Weights of a small transformer language model.
Size: MLP 256 SwiGLU, 1.51M parameters.
Architecture: RMSNorm before each block, rotary positions, no biases in attention or MLP, untied embeddings.
Training: a variant of Muon for these matrices, 100M tokens.
Each number is 128 + 24 x the weight over the matrix's rms, rounded and kept within 0 to 255. Layers, rows and columns count from 0. Numbers have three digits each.

# up: layer 2 MLP up, 256x96, rms 0.106, rows 30-75, columns 0-95
# down: layer 2 MLP down (transposed), 256x96, rms 0.0581, rows 30-75, columns 0-95
# gate: layer 2 MLP gate, 256x96, rms 0.112, rows 31-76, columns 0-95
up30:090107137181153079145124091136129162111156149148151138129140110169128105085106142131136165118095153145123132131135145157122116163119151104142095107146152150120134148114122132111107084111117099153093106115098157155126084115150125134147071135150119152131137122131180123134117104147106106126
down30:108121116147122085162132110131156115141095132137128165100107117150119136154129118128109126113115156134126119133158136119144154093141119120146113103114128108084142121127108128090107102114107137139133144112096151156129082159212135123095143125122142146108075152110163112126107124124123178051
gate31:117146131147155153104140102113115099114121125068141137171117127135142127096160160175138109126129172086106156135138111121112141125127138092131136143162141135085179183126150140106104115079135134110134133135134123087109145169158144078151138120094113144126154111133137152113157129118122130123
up31:156074144156144133106121169131114117135140115159124146160118124139128112137142166093174140133115149108145163121107119140105106146123080134129187120158127076172167119062150143143122147138111120137162126114122116116149174155175116178104132101097127121071141138147154141073130118139123122105
down31:076145144141123133114086096129120145121123121167120143164109110129123124091169103148131148123104172096114115170126065130163161118082118138146111132111146085104119118129083141146116129103120159147147125154102157107136123153125121117100151095119114120104072109103141099113141130181142114143
gate32:116148160112126141124144142157147087148172111124103142124161121092131106077116125166094104125106102125089162113108133121159131132113141114146110076115121111156185109104133143169155152139145078160086167095095150111115172145087141131102156131130144074150097140124131084121133144086077171114
up32:144129119091139124096102128126136122073086170143124128101093089103143139138142122119151105109154125124121078115101139148101154082155121167111137148144091138126158093160151135111126124107102160159182136153124137096171112125168101115147120116107098149133136153112120133142048128146150127174
down32:124115096129151120106135068136115170113105132132152104104101139150133140073078122170096093084122110135124127133106113135136150145123141159095163118117133148149175127116120183123084178126103124137137143141149099189122141136128117133095103124158147146136162116134124137125128149147106135075
gate33:130079135114118087097131138089120149086114097132140161173164124165154170080136096168117175139092141092152131145142174136137118108166147097200103112139129200140139088103111123127124092123156120100130100160115181124157164125112096106143131089113105124122187146135128124116140147164143104155
up33:187109097158122114168136126151096075084180148157112188120123140134119083131143142108177115113116129086142124123113141118102113109147095124108064069121121164083112104136155102131164110104149113162078110134164153128147138139125137145099104094129105140113140105150124157122179125119157128135
down33:109133109154113144141139110093151117155113152136185088112138155152162122085101070160167131175073127110133154166126102118106115084095138126141151143127147146165142138141095148115127166153105138121146122152152126115191123126122110151126140132157131148116137137117091138124137183138137077142
gate34:115071129197149190180090117174127163130089146102146148143114136116100112116150146154144145108143136121111107109162125065116118112143154145156129145149083111103124100102146180138125128127114132121185149163129135124141093123126142151143109176132140148093149148114122184123138126134086148105
up34:070142118155096115133181129137117135128157090134105133127133112125111097129131154135175108112097141162117134114115169092129150149135135139103155115148165102152135126134080119139155160130152139160156159130110119130174129129093112124104175163091163126152120132142119108135112157132119141124
down34:118167129139109137197135109150152120093139094137150160083139148137126145103117173165135103139179140085169097074115145150137142124132091145092104178136091143147125125102113153115131133154132124136134120133124129132147099136127119131126115168149130129111114123087145085129110152127124120069
gate35:136134140122105146139115127187144138090116138142124116129132135131139137125150103122109096143149131132169122152129155131128110142117133133121101156145140134142100115105148131111127122100118146111118103141123119138162135111140130153109098130148135110143155106121130160154097151169145137114
up35:148100127127134112093119119100112117160145116129123148123119134093126100104100148136160162121113132120087127124149100119099139158147095101145155113115107133139163119151123119143122118158141108133111155110136121099124137144115124134166182138106117125123115129111136091105134137113111133118
down35:157103144125123119164126092126148121115105153161133126146137176181141121131133090146117151141133121153106121116144120128136102129106084167095113117130143120126144105137128138150110114116152117144122136135122135114142168160107138146137143132139143125115163116155148134120087150106115118100
gate36:120098089148112145165114090137135167150123148120109165141133167150141158146092176147118145103136116125106110168072091075159085112145110139088137126148123166096132141137110097074138084133156159104118138144123164111101108104115118110131180129131136125130145122140099158133103081099145133160
up36:112150150149135146097123183131131122128124132139132096113115081090113099094108125126127126143100122136167152084164163161135128150111147135116143144096101082157142104176147121180144162102119116115169161140102126115135130159152154137149102126133125130096119104092184089120141170172083163100
down36:158170142170140111114122142154101131090123092174088108137096156121109151106157106110107120159130133162101124104111124133133148127116161140149176182159145144111194128106085096195158141150128088128099125123161138123131128094127157140125153135117147110123106140137140110105130147106171091141
gate37:108166116143130108121144095136124134170125120123092092114140156158111072146118130111129115115167130126146094103109138104159129126130148149143142083152109089149127117110129100090162133144104143106129128139126138114125159081112155079152143088115123125130120154101126076143108120118115105080
up37:134143123117117138125112122144127119172117093128120112167127139157148112156168108108118127094156115097116089107088086098162110131126146154132119089159155115161137127108122132081115125089120163138133140096136120122140164092141143111157108067110083117121130163156096120144078142151128116105
down37:158126125092135127104134155151164108154102096114130091108103139109121108149128121083127107123147118124112111110124079122101117126107141155131125131113146154139090130139191126107064105129142120123141085140108137152102152105131097158124138126109104085098154114104126120117135138131133112139
gate38:133139132142129121122094153128127136137112113104063102148132108153148147137113121134156111109125140137125094143173096095151106113112148112118119125110099137074082131128112131181180135144140114140162135131115124129165091114129127155103125102154165119106141115175119138142139128149143159160
up38:122135141136142153136156132096146128111095206153181132123117128145117124115152112128116148122138108111123136128102141151127194108164113115179128173142161110148131132109132119120113123095116124130142125129125147135130146095141108125120104143092119153153103149137137128139143138121136134136
down38:112089123114117124149115129133107134133188117090134124164140143127130128129129115155121183099129124113135104150139119118138138134137139139114151102170122137134133086124093155072121125110103138117139143131145097095166085134141122146142111131121110125111129155107113109133096119128105153108
gate39:107133183063111118168106160178150097115079142131117108116134115157152130147103122105112116138143111145090140114118150119135109094150127112107149100134111118098102204138133122100148161146127185112116109134103183138089106153122131153119125150117113103123089138104112104159145108143130131128
up39:140122151161135112154089123114113168105161144102135106084165130173113132136081157124114090124091084099145099092125131122099129112136109145156152100109135120116103130104174133139122137111125129106124133122131176120138100079113130155099117073085105165130137151125081122156157134117123111135
down39:145106138147127116146096102118105150178080148092179150126159123127136143173126094124191118120144141154095136127117153117142104104170047130151132116137081118094141143143136132129110109121174146127143125115132149134116105115127122132094144096138141092151165124098110125137135116163138138132
gate40:118135105128083180125128106116113159115112130118165113078126158124151078083057121152111087144108160169149142088102107123120091095122137152100149112135113130148126112087079170124141099106126103096111181125127111120131094127162195119131134164101176095141131098133115107127090123111098139134
up40:151188131160121094151141124156114155148113154127118067095114115104121125144155159114125132121098114090086146200155124132158164127133139105149116100127132109118104134113137092122097154153136145146130081125096078136111160159128092151118087124114145170114134116073151152153188134111195078108
down40:168117135148092141096164110150161157148125137138150136122148149123119096128140153119137095179136118201084109120091113156106138133146138121118147106143148090122119079139082102103114135136124153134132126070135151179139121133119154129148122079170161181132140153125122167155105121167178157127
gate41:090140148130146126115128135099097122128157158150133110130127145147148125152122118144162128076099103126149179165128160111115171159180135097139092095130154109125107095156136115153138135165125170150116131122126116124103116101129141126142148180126140129159147146120133120123116111141122109130
up41:168094127129115130094155124116113131107142138084142147163149122098132117128144123112139154181140165146142111105142111133128094103110127139108149146135145094144172165109112148112137090109141116127137109121101184109153137120116129155087125090126073140146115139139135097090124134130171140100
down41:153124156119138097116133102140111162152072096129110145104121146158139108143088114112118132137116157167158118137152152105129114106129115128140139110140168088145166122132151131097124141130129102113121144132083134125152164140148138102099115072151094126120136117157144131043126115079131171111
gate42:174128138123149108131128133126140125078122165096133128121105124152150127109140120163096152120139188092113119185089094119136104118111102131102108151107117169099116110133144126130112095077137140147096137149143115178121145132112128110111088104101123159161117108132145146135099120118122138122
up42:122094123131101142153111143102112116140130130122110099147122147122094148133132138107180113111132103167135145145213149124079090106182121101099153109137094111162130155128112101128135117092123146117170044196112154096150108097111113094095122148177136128116131135114117140131123110170145105130
down42:113109085088117147107094136145162169161136126141158104118104149123170078112117137116126097165139124116142127133114123133131142135099154115153131101123126114130121061161109110071150105124164130101106152161140155087118121122100121113137136095107126141115128086135091128127133130140090096131
gate43:117120135145080167143147157178173129161082116124117123138147157133144131094099110160106133162111126144160123109129174113157111145137126125106153112117100136125140095086148124170148112073131093145152171141136132133131103126152142131172113113147129129114127094174143126148109157150108133093
up43:138151140123123182104146150133131114132139127120138067158110146131154084088125143114139135119095114132140134129127174085160114131132122103078179120146104146130153122120146157143134124097169096137169116114151136096139118135133122136173062131157128113110111100141138112110140120108078131145
down43:149118130150153120118126151127156122173116117179145121155148129112136111119135102117148104114122087140152140080121139085108138105113185156156140121092131112125176111152129157117123118155118131146153092096110154127100110100122140146091123145167097103120150184106094111123108086143177123167
gate44:176102133155146074114128146089111139174112175141101120150163117148149132130122156161136141114112145101110095155155128108111114103105141116139143143131111116101140145107162145118141115142099125156104111143123097129144143111083120165133127132101106130142131113144108123119122165090120146147
up44:099110154127140152112116130113105149165102183131100161105164155119104115161164145170093143070140128117153103149120128088137143122138144131128099139122159124109071140129105148135143096119139122108136077129125153091094074120127152094127118152137109143123120120137139144105126134103138109114
down44:113102106136085088154161130114129104117098133127140144155169117122148088111149138148122111081096119094135116152137082150109137102087118145118133099124119124133122158132121131159151144113144143118111114138131116121105111110152125161132154097128179128136119130129176129131146136103079136158
gate45:151132161179112157142075126077126128154093128166130124167106185142140108097146114136096121070157138117136135110101117077113137142146088160110109127127112151161122095082127124101133111110096093129152134088118134152160107098115147114119104085148133120136095119181144145109098092094115115147
up45:205124155137121097164158090164108124131160128154143108110137116142136140115115166073114139139093136070161099122137169141148105153123093113128097129137213077096084142140159118124102128125130168130075140139127109117063150116085106137127149124113141127150136127148100116099138127163153143105
down45:112135144152122149128116108103133129135131127156138170157134145161140126093163136133134108147135071165110128091171175138202144176167103105090104067070154109105113079118140120145136113151067132150149187127147154129114127127144130120099143110109097178138091138141131080127135189160134142168
gate46:130079158161128132136166184142127095167097175125130125113132133153161151176123123163119149153081166101102107111113108123171094131123086127177162139110148073120171140106114207142181081149144127103122179129096159170120117116093137132129127141153112137172085110108146088118145117115144087133
up46:112117156135134130120106097131128145176062151161105127086107109131133145148084165156120120145103171144099137092113119115138146135098115070100132147121134098142103152086108148166162160124131143101121212177129149135098137102105171163092146102157089109162142079143129137098148111145124120123
down46:135143124139122104147150142105146077125114097137182148198179126129121146174135165112185129081101138080131127109132136112142094123092167127145126116161129114134112111129132098114151151152133122134131137110100154127104132135147101181151153133105162171143113173165105159151108125125145148115
gate47:083096119127104117136129143133138162118080080106127168148113138102127098124132100106128125150104161163130118158137136130131138109183140128109135120153127175136121135128081123132147105127109163122132163096139135107137108124134105111159112133137143153168134170117097149137115152129132105163
up47:122137133135165131130131126163145143132111119135140109135117140101097145150133127135143124126069105126122148172122128107142153134123140132154170107113135103124135151127094138106128161183082116196119128085135158126104100128105144136101096140145133132110134104117108146133154130135154127096
down47:159145173164180141158179125149168146114173139117110091113138146142108092136108126158133139113123125127097164145108128157128126117092135146128114122116115122139180143141128085150165144153118132165133122110134137146153129078142132139126116138128161157147126132144088137125150109150145114120
gate48:144147153110124127115115139134096086144104148138110122159137143167106104156086143098131125122119141139149130180134141124153163146112129101136139097144147114136128157115109109085112122164106109150141124168111114134113101132139137169144162109130130161117110093162094144155157145145138134161
up48:119128109152145109099140147139144158097160147155154159094109112101156145102144133133105134137143132143104117081109125106118107106151133143132131144133130147117139094140147144162137129093126140116094135111145123125158180129117133078124108151138133091137144139096147105123099132128121123093
down48:141101118174141095107160131147163098109094164125094164141109118144172121105123151102111144183126178149097105116121121111083173126165113159122139146108125154113140098131121129156135115099147115109112135108096128100126142107100146129147108121156139097112132120134142110128138129136145122144
gate49:117165139132135144126141094123171108094133147080119137123157096166135112112130179102138093123088093099099115142129141108118198123092138173163153135139146080146136111106136137127132135107106107131104116104162154131110103165137118155123115129128177123174156118117149098123091108120126096105
up49:161158130157113081168071155150132105141128125156149113098118130117134116100115105159086116138084067124109118158119109066074129117133110196112134160143074169133174110139135121156107125095118130133134122138121116135103132136166141094124115176106137133138104130145127103112123130110131126131
down49:132144149125115161101118118123144130114152115128133118137094122090149105140112125140101163126119142125153149117130163173190130099153166162098125106138126125111134127122135132136082131098133202135125148117111142170127119204163098137175122093122150158121133166136106117156118136148128130150
gate50:126093138062114132172126156126157111171109124145115120114104130160123139154142083097090110084162134160141157171129106105136172137137107115111115111103164108109133145164131109121146119142162138102159068138119162120101101176161111087133136154159142097153105132145113117144128130133133143109
up50:117109159145153140096144120138167088128140119148077182106102134115140159155122148128143143143088160119120135105098165107113115119120141168125108175133138116130136115156112099144162130147130100120130165154113120102114170103111127128119137136132161176105146088138117099107119126151122137113
down50:085111149131116215107127158130095124125128125137133079135095141101151160144116105136051144175103126158129140135124117116118158157129140081117151146124110124120111134084134099139138121116166124139098115139176170105124125114083107117100129148128145134123117138124134135168156131149110130114
gate51:129136134105151075113085150141113105105171180125110122138068095132137129113134121184128163165131162095133130090144137082117096124078189116103139072172106146090138171136126149125099122108121106158128112059125076138187127147155160148127101108120095105108117120116151119176129120098094117128
up51:137195168130126161142160117094180154118151149141169135145090132110102109131115161111137166097170106162105118151101128095170156091087137147137162144172116123101109121115144104150125059095124136175123121165134081116149094130138124181145076088151085109116127081116138109144124146125134152149
down51:106145101100154099147159165175113111120031116131101150154106097092094096179103117165096099169134166117123141110156130140071144136126150141152118123167116103117059158134143118107150119124103127152115119108105102114153118117140115141138117113157194102124101130113111147131065154113109156130
gate52:170162146143148130090106124143145145138156111162113100091123144127096095133132165165107149130099128162122138114153142077132131162131137121137117121136161112157128134129145132155126115129109124161112086099098168112127141117179127105121116148107176147124167128127131129113096165106106176102
up52:114062148102089150146140105121118164122105118136136148149148135112142124106127095062130143098130113152119117138154100110146118149116132088122133157113125132102120154129124140080142142116123120136148107115142103160131129178098179125137128145129112129168124126139188161120178114131129116120
down52:163099117119112122161148118131125077149085164126148156141123115122188130117130099110132098124123103089148162127137079155088150135111067084112123162128145133109140127113124124067126162107126136100156126125102093073145113152120213192129141141140139136118140120109157127091143108175111104146
gate53:121127142136079148078167115114143153148126110136149130147104107126099130121098146161091139130121102147144131122130150096111099170102140145140118142171083143174104135095097136124138114107152141143166130091108121069110128130167124159096124150114147143131135115120202086114118134063112140145
up53:170068131120086099121145158150131133105151140132147101108121111144150080083146109150115127104122077108140146092164109086091134129064153107092142155134121085105142129119131121139116134137079092148143128146137140109158173125124131103144095146117140123074095146118116098100130176138114111120
down53:117099184114154139170172108155171093102126122110122094107131168150109112115129123122157118155140125121148131123122133159087100118113092146177132127135136146096117122150146116099148184128133143163137174080063153124133106090141108105186087161106161154152141112149135153132095131107108155104
gate54:118138154142103075143134115100150062146158155133139099097129132140136128105157117151128146096174134109141104139131132131142176123109145162084129107058088111128150128118132125128161141137160111131135124121130140088135133188116113139094086072128103100129125111141054130159126104110171111112
up54:133175105108120118103148103146128129191099145138156108123075126147112121115108152138114125152090145123139108105136082132103106132073099143140091107136134138111100108097120156151066143115111113107088121155132158142121132165168198129170148145131179149118133125091182113089104130127124135132
down54:141080156117105135190149114127120130068143148099136145105130136155143100122098170138106164137136168117162125121139152114123107140097146125203139129124161128137146149161118127180162094126056177116149169102166144118117131120079111088145165126125136126120145116116119131161074100105126153129
gate55:125138159121131110180144147084063129157132077115160094111165164175129104118152110133107071142093137128086121091125121161135110115103105150153147074114134079069136117148141129122133123122164145095094163130085125117118136105107124109101105097136146104128138138163120136113117123124165158136
up55:076125139132098107125114123123170140154117152134164148137165140165105145141123117158131117168132107152109130114136148163140160091134150132137112143170129127117102094127164093149134156131124145133147153137127085163126104175136129138157129160110084087116159103114102111186123175128134105151
down55:157115120141136094118094146101096152145110105086121090149172144117111138147112073145079135142112130159123119119111159139126133084166181132187156137131117126096142087138151142126093120144105131122114080130140094174127131145190131119133122149157112141135159097161093177154168160146138121161
gate56:111089160112129142141097142077115124146128084125094172119147134152162138136134127150106123127171127170133116114119140119119126096113112153172079144132107139117131152150153161121073120131151099162159103104118121111138119133096114120138110130140102104123135146114129139085146158162138135113
up56:091119135128186137134123132102133134105156116151093143142116125154101124120124140127127124116157121153128129111115117130100141095167102123155116110118165117132104140155153162127127162153110140144122113118136127092169108149143106129139175139133098110151138162107084144090190129138146138094
down56:124143093136125108117149171104128148162118136123166146127148117107169105094062104115144117118148128151153160124111132182087145111102154138122147126132120155157110086147163134153106147156135103176131121089122109080125127114132105097186106071144106150154097163158141134075143126163139147101
gate57:114102132124181114104132142139119108140106156171120125149088110133128157108173126122095157043128134179143118089131142105104162105138128147108179127099101140085154129174119129134158136116159100087126110097165101089120085131139179083116106109156119131116102134122181155197110136125143119151
up57:147104147100139101143096144124146126155085092097143153127077073107131169106163095146126168108131113168145130082171127097097124155076106121124153096097115122142118127151148101100134200106132107134156122092128160120169102117121141107097113125118112104133099148116152111167115127103126090128
down57:143142112110068161162107170105138162167147104082116126091155143108128124092122105137174115152183100119134132153118125104120128132110117093130080113103090136152126111097127152164086149160076153139094104119112139140130163150104101145115133127131113132135159119142092137092139083122124134137
gate58:138077136145170104133088106135107140166117152166120126170140148124119152136137116124098086132132114142091102125143110136127145103097141151159159154146138135137142124131162128123122100147155134109162122137099135101115157115114131143187142122130138193140084112108115105117128128128157151158
up58:131169096114090158128158160135143108107165079112139099095099092120131100104161153145160148119144142099137139118122141158137139150113154111105099090106125137089167169144113118116140120091112106134108137094169131154146102160125108156134109127116141097097172164111160130159140111130103126070
down58:133123137157132164140132167146085128155143111139131139148103109176123100141114133148145176101126165113096173148119125108139131145145150123131121091144121166100127174148102113176089098139136056125108143100126122153136116178127104124094122116103147099146164131134154125106082110130105059101
gate59:096172092078109137100135131145131118118086112104138084136128115128146111142111144139129128117154130118133115153125141177115147091161112126142152101175159135108111102145137116131132137159144150137110104111133143108086148164111127145130120082123100113124099139139157148109155097149133139125
up59:176130135147127135142141142157130132127175130153131155123135148134155140095090130097083083118104114118139122093122140110120165123146114126127105135149111096122107172123106127119157090123167106165129162139141184131130127118162115137135147143088115131140131122090153130120116160136129118160
down59:158148100102089102105123159153117144150132119132153105163126139106161096153148143133133141081114109109127140119139140131117126103157110167157155115129148080115102139110107131131169139139129136139131093175128121085128152113147146171119122123154125084133123128119188130132129126126101120151
gate60:128133100139146123108124108117141135122148089161090093156126135131131121166127165113088119127156151126135134142157142159131145153149143117125160141126114146164132149085140076109089170176092114110104126128144083115141130115133146124113165053162072148104127156136144111103111107151120135146
up60:140108115130128115118158134114118112142094147125120162108160130108145142102093109111145108197103148106099199136137128116141145106129142123120124123175101108141150139135074149124143115122126109138148098091106107127076167083131132136114122116123179170137106110066113115128125119125154113143
down60:119152141117092127128069109121079120093099170117093139102146122133144083105121132155131149165147084078139139122139115144105118119153125141152158137164094104125147148112133125102168165125122101141118090099140116121130164102093137136117098165156118131151122144114118124141105136138146108145
gate61:180135128113111122108148114127108145135116109145148121131112117164138155142123165133164121152099136125109135124133120130162131102131167122171111124097141100149135127113149146104148149123095136136117119111107104135119130117117134146125123126085161135129144132144147109158151109079133084138
up61:129123107097116122102155158168138101106148143128109168138096103113099158119153130111132125109117137110146152123156163152101155130139106167120099117141125068111152135173117113123119149139108102129108142134091149131139126162127115140138168131131127142174116150118124146102111127157116155124
down61:126106121127101130147142108126121127157124117143083141122127105160125148098153093171141137160145158142120124143145083109121141153114129120141127149081151098142110141123109127096130132123093146133131099151094106092120148152162155079111149104087130098135097142102118111161124128117142125113
gate62:135148093114136104139120126133101073136178143132084146069147162150092115115116166094067137126133148167143167095103126165121150134106145125125165176081134136168123148120136112134125096095147174113100172148121168077139136143125155183087152129156150119119154151150152165115109162192106128099
up62:196136083139112162107113133126133144132121085093154171107130170112125111108125123166177134097125117160129123123108121141124102110163105160136139108160121148135163144147121140181119170127143080146115131133174121113148156130130079098188118150088108104096105116083069107156143181120116150101
down62:084120159090120086117128116114067070149143156179149140166094105113160151144114131164090146102182177079118095125122136131125159095109120143138158118115115145130116112112113126095084135071148114113165134087138076097139104133125122149109143169157145126108164123156142086107089133107148128116
gate63:116174119139117155136160113142170120146137177106141129090116161144160147149100149152077097087099086098101103168124153157158236136083143113116080087157157086152123134149121151152109135166087115135139112137093105077144159126141133129060099109118172146176116105104126135133115088109159144176
up63:186085119072090167116126119143098131158159172140078134165098130098063094127139150133107117125091123143172161126111130157152140093103089114116133100128177115119193100095121163113151053144117126087149137088155186185112090091117140104123140172096147116101137147117117083117105129162133158128
down63:158137166104118115150152124159129133192153122147109066147130089195121193129091065102087145160146178118133135103171158117121119145128158123086132093110171150146094148142134139101163151138095078107117155091091140081149146130155135122173177121119141115125157114133111138119128160122110132126
gate64:108133094108128150097140090149176125142138150116162102153142082121109152150153093132126101103131140150171158128120152113088105157183112114104146090089136140093127098148131148172122164149125136155134133155119147077095069134102140078144128104124179142111180168099150076148140152098150070099
up64:155105072153156074159144104149074160129127155150121119113088098124132134142121132165172124112124153118116113126155111174120139087163164160160116162099113091107068156125123119058144135156141098155111107168132132127182133113122114144153098131100114147118159069089115150131137112137119118181
down64:092074139138133145124112101144161095128171129113114148146130158146128140140197147128125117158084123109121159172117152102125104145151047118111184167129146152119101113111126147134124132135145136141131177144096161109069148117130137131160159133100140093140071120131115115146129145113147074130
gate65:108138131126143116143106146142137102151168140103127129070168085142142127135122132099124146111136152128125142130105127112152146163104152131151135116083125136132122126123127122151161159128099128110074150136082147175101082181068170143157113121133083116097153176182126137126127147105089141100
up65:084148158160151154128104089104129074161174122133141096135174137133092092154154093115128123126091124123127123131152122108141112164115162147173129136114117141126122123161099127166165119125082142142167101134119160101103161187075149123145142154100131136127167161146122149089162106117091105154
down65:137175123115146126163117161111133156138047110124140167085111114159161165150107173159109112104108137098118142085108124129116163129166139137075137135167117127134122116145116148081106151125185115124110112111114096128149159124135125096126143118124087132105115098124132118125089153101161178158
gate66:107150147167152133097117127105145103096126158148103157127113136157110107111142114160109101104116171115128148077115127171126166137092132145138100106120113132120109136151189109187113125103150138113095177169117113137132121135088123112149101105085096137053116135162138115151093150099101137153
up66:164160131115191106137081117089100128104159095131102133105140133154125127094088120118072087117085141148086118096108125111134143172084143144095116128149117162105154080149121094122130098137135100119148112149135162119115125154095120130139133125086163146100129130142138137131095111140070108130
down66:097114114093139141128136126131181137114071124151107132123113127119147124162162125129119137144097175130126112077113164129138127135126091137092159175092084126113104145133169132146133139119116092166126111123141115157127070075142147129112158140110151136111125108162127133131143156123169132170
gate67:158103103170135096134131125175182119149079102108126167157097144210134062077122125111080126100136104133163172154085124106086127104132134109166088078122124142141109157059130099103153132132108143205112147166121144127101114115158155103176077166121139157105175086112184155150083124145097088107
up67:119115057129069145107119058133088100080157101135097141104190115070094149135085093118167116131172179145153144213107144115094118099095121146133077129133123149177162138111142118127131130174132116114092152126080134084115136099128126131158197154113116150126111130136075119144110141103157142119
down67:135145101119125130175167094151127133146128102146165174128145155113110087141169089145097078156137108090106114100136139114128111144153107162132147131142109124155162102146066157126145141108162142074122148115127156120181101119147136149189139120112118124144095146103149148149065164187176118115
gate68:130128125112143088162163146169104131110077116127115118143099127152134154090112087156079119115146141128147129096110140156139148145130095097119139164085133102143142107098122106140144135103130114165145152156102147091129100120121188133101124117150118173141135147145132076113133128122133112128
up68:127145114162198120125140113157121095119094135141165117151091103149128160099102127136134123107182140116135153087091138145126156158092124125140145116100176109144153155109140091121148132144087137139147121178113149064147118131106124122127121099166169162132122149156141106144113109175123099125
down68:101118137140098142068110105082139145152123156110093133139159119092138123154160149093137160166082138117148126167115114118121127121155129120113087088159143121117069101103137143122128122127138143105128119119180109152091160140128100137178131156148117116146121134146134163131142128090149166157
gate69:131125131122140140082127142093119103148126166127143092119076155117124182143138152135164121128130148108151119143134129105134084154105113118104141142110148108114113140150116120131124158121145149114123113136156155114172143127130116145084151088110107142072144152150134118121119161144160149114
up69:138150107136157095118105145144135114121114080140123161147122117139120066136097133113105161098144133148096162118108132111109161127131143157155160138132103110117124155094144121115139118143111112105137107110111137161106105117115158138147098118162118181154137138118148163130131133156137138131
down69:131091129130121119124148127125161122149169172140114120150064146121153158148126140149162124151116128117121094139116166153142091117098100109080136109123178115116135088138118143137131135115117086094136159147143131137141128096154115163110136108089137092091120112147126147139150137142121144140
gate70:128160137121145130115137132131135091157120149129117103128103138135142100106148142130136132110135163103118133164141148108133146142092130133116119133135128138134136122136165151097114158085158121155156171129166087111120126142144138138113145112094139129103170140193129107135158158120129099134
up70:118137118113132148136133125127120127106102082142139136134147116129100097109099095060124131112116106135091142136116169122155149108159139114124110170147124123126153108138178142141119133156180156138131171133108101131090111131122137092127153121136115137122157145126126130138132176126121126128
down70:128147156128125130100129156139104138141156171148116115139104128119141120140132152175131107134146114127113135093111100140146126173110117119107153114127114136161117110116112124103137112120117114124157144143158105148145128097137128145070100127122129104176120130143099152083186116136138135152
gate71:163136095130123105098127120100102110071135132146144138112140124107149135142142136100121107137113123113163157149148130115124131069096134131115141150130107141123148147131157126098134132104105131079096151134125150094131120118125149119151127101133104138134141109134153136135116065123150130155
up71:121116131120162101143115135131126120144109120129112123154141117163126156140166092126135137127120153120144118135104126143126123150097124114104146120115130177143134158108103121111167131107145098107119129100117128172144147145118130117141111136155142106103145096121105115143120103126123121138
down71:111135134119121119162150119155124133193104108093133124123132116142095117138128128147136143119114160145124122146114111146115137173140109116128092111133138171131090112155093116142113128123150100173155126128120128139135154171129121145125165151110132137132109141128125131126170171147137102101
gate72:095131150112134084123138090174098070157114148083108119104130142151107107110106102139120160151152127149123104147117116101070144105135130101146095087132106115127105106138190164146130112101137137161119106130130127077133095195079123126079079139112133078135105125118122127178135170131118070110
up72:118129157134115096112103139137121120138146186112084148144128099101099146094119097105153171137135127085096146118138130119072139134146088123141121092097090173125152119146148150106111181115168133105131136143131093086142145129156104110105164141145132073126124137098079089153139177127110151131
down72:122097092122085117154103167102159145139115113132202098128115136170161131150141165139135167073113113173152139141144150127126150122124141115080117081109110117146106150126107107081131152117140112146129112110129148150123159135129152146113152151114075160135136112124149131161101083097124126106
gate73:143119121120112101134118112110121109140133122094103118126153129118159151165083147134142103129123140157172109131133110138109133148139098131107158133127147138117080175140117150134149102125102158110134126092124199126142134086109086151107161146150179186193114121145107149042140125139144159142
up73:143100091133150155143153110145119127151150105146152108115105187109129137132105133127157111110064144093122136143149162135153176111154149105123102112112176082080095145158108164146121107150155119131141195143109123095084131163123132123145142132132151103141086095147111131114157127106137132115
down73:148156149131107112147112125145168144129146095151131143113136149130154148116148171157108089081115136120090148164134176155100148127121169139083182119123137118130131099135167112174169114101172156146068143158114115153147125160124126126140158100116104137127122138140130102129140124080111145156
gate74:172174112138147139146139149110099127085115129134154144076108112114123087141163160120151079098113132151127182118081141103125182119136150125097112130163105127121088101142115136166108146140129128134145155144130156081119108186120200133133137085142153102140148148123097126073124160119141164113
up74:134162103138117113110145117137102114106158095106120146116088123130152106103128161116143153116129132128139132160153082175105125078145079152121139106108116171126173151110132125121159120112124046104080102158155122105137183155141148171147088096113082140141127099139108126146114130093141108116
down74:123136067121134115098156129111120103165136160161126167111115105141167145138103127141122168135122154174110138174127129160174098127151092134165134103139145095128124119137089123100121164087116167131139110113143124095093154126107132182141171109123150129144112109132132150124127092140075191108
gate75:124137101148100121125137160129162105098078128123155145114147136173139110131162111130125117112129153102126074152156125131154120113107146122139128155127129128104109147114138113116118128147119146102115126154136104167125100090148154115138142103152143093149128124111125099141109131129103142166
up75:119123167176110120109128126152105133115105124140122141106103135109117134148114126087093120153142127163147116111087091124172095130146111137099134132124133116134113119106083177100166127130107085123133118142095111139131125144083150121128134147098122145138125099162123106129167166138148113104
down75:086098135079178120104129149150100127108124127090144156120095114128114155133159109117105148115131096133109133134114158136139132100076112140133163116140134150130134117118129142131157125112118105140110144116148137135109147118140131123096115127137132099115107147178154161140071135161080091164
gate76:098123119139138161127104114103126107116111075156129098164143136093168094145138120126123117115173093121089139144156149119109155142155135116140135126099115134133119099105129099126121133141092114110157116132097096103115128137136142147110166134160109088193113132138116168132102137120148107130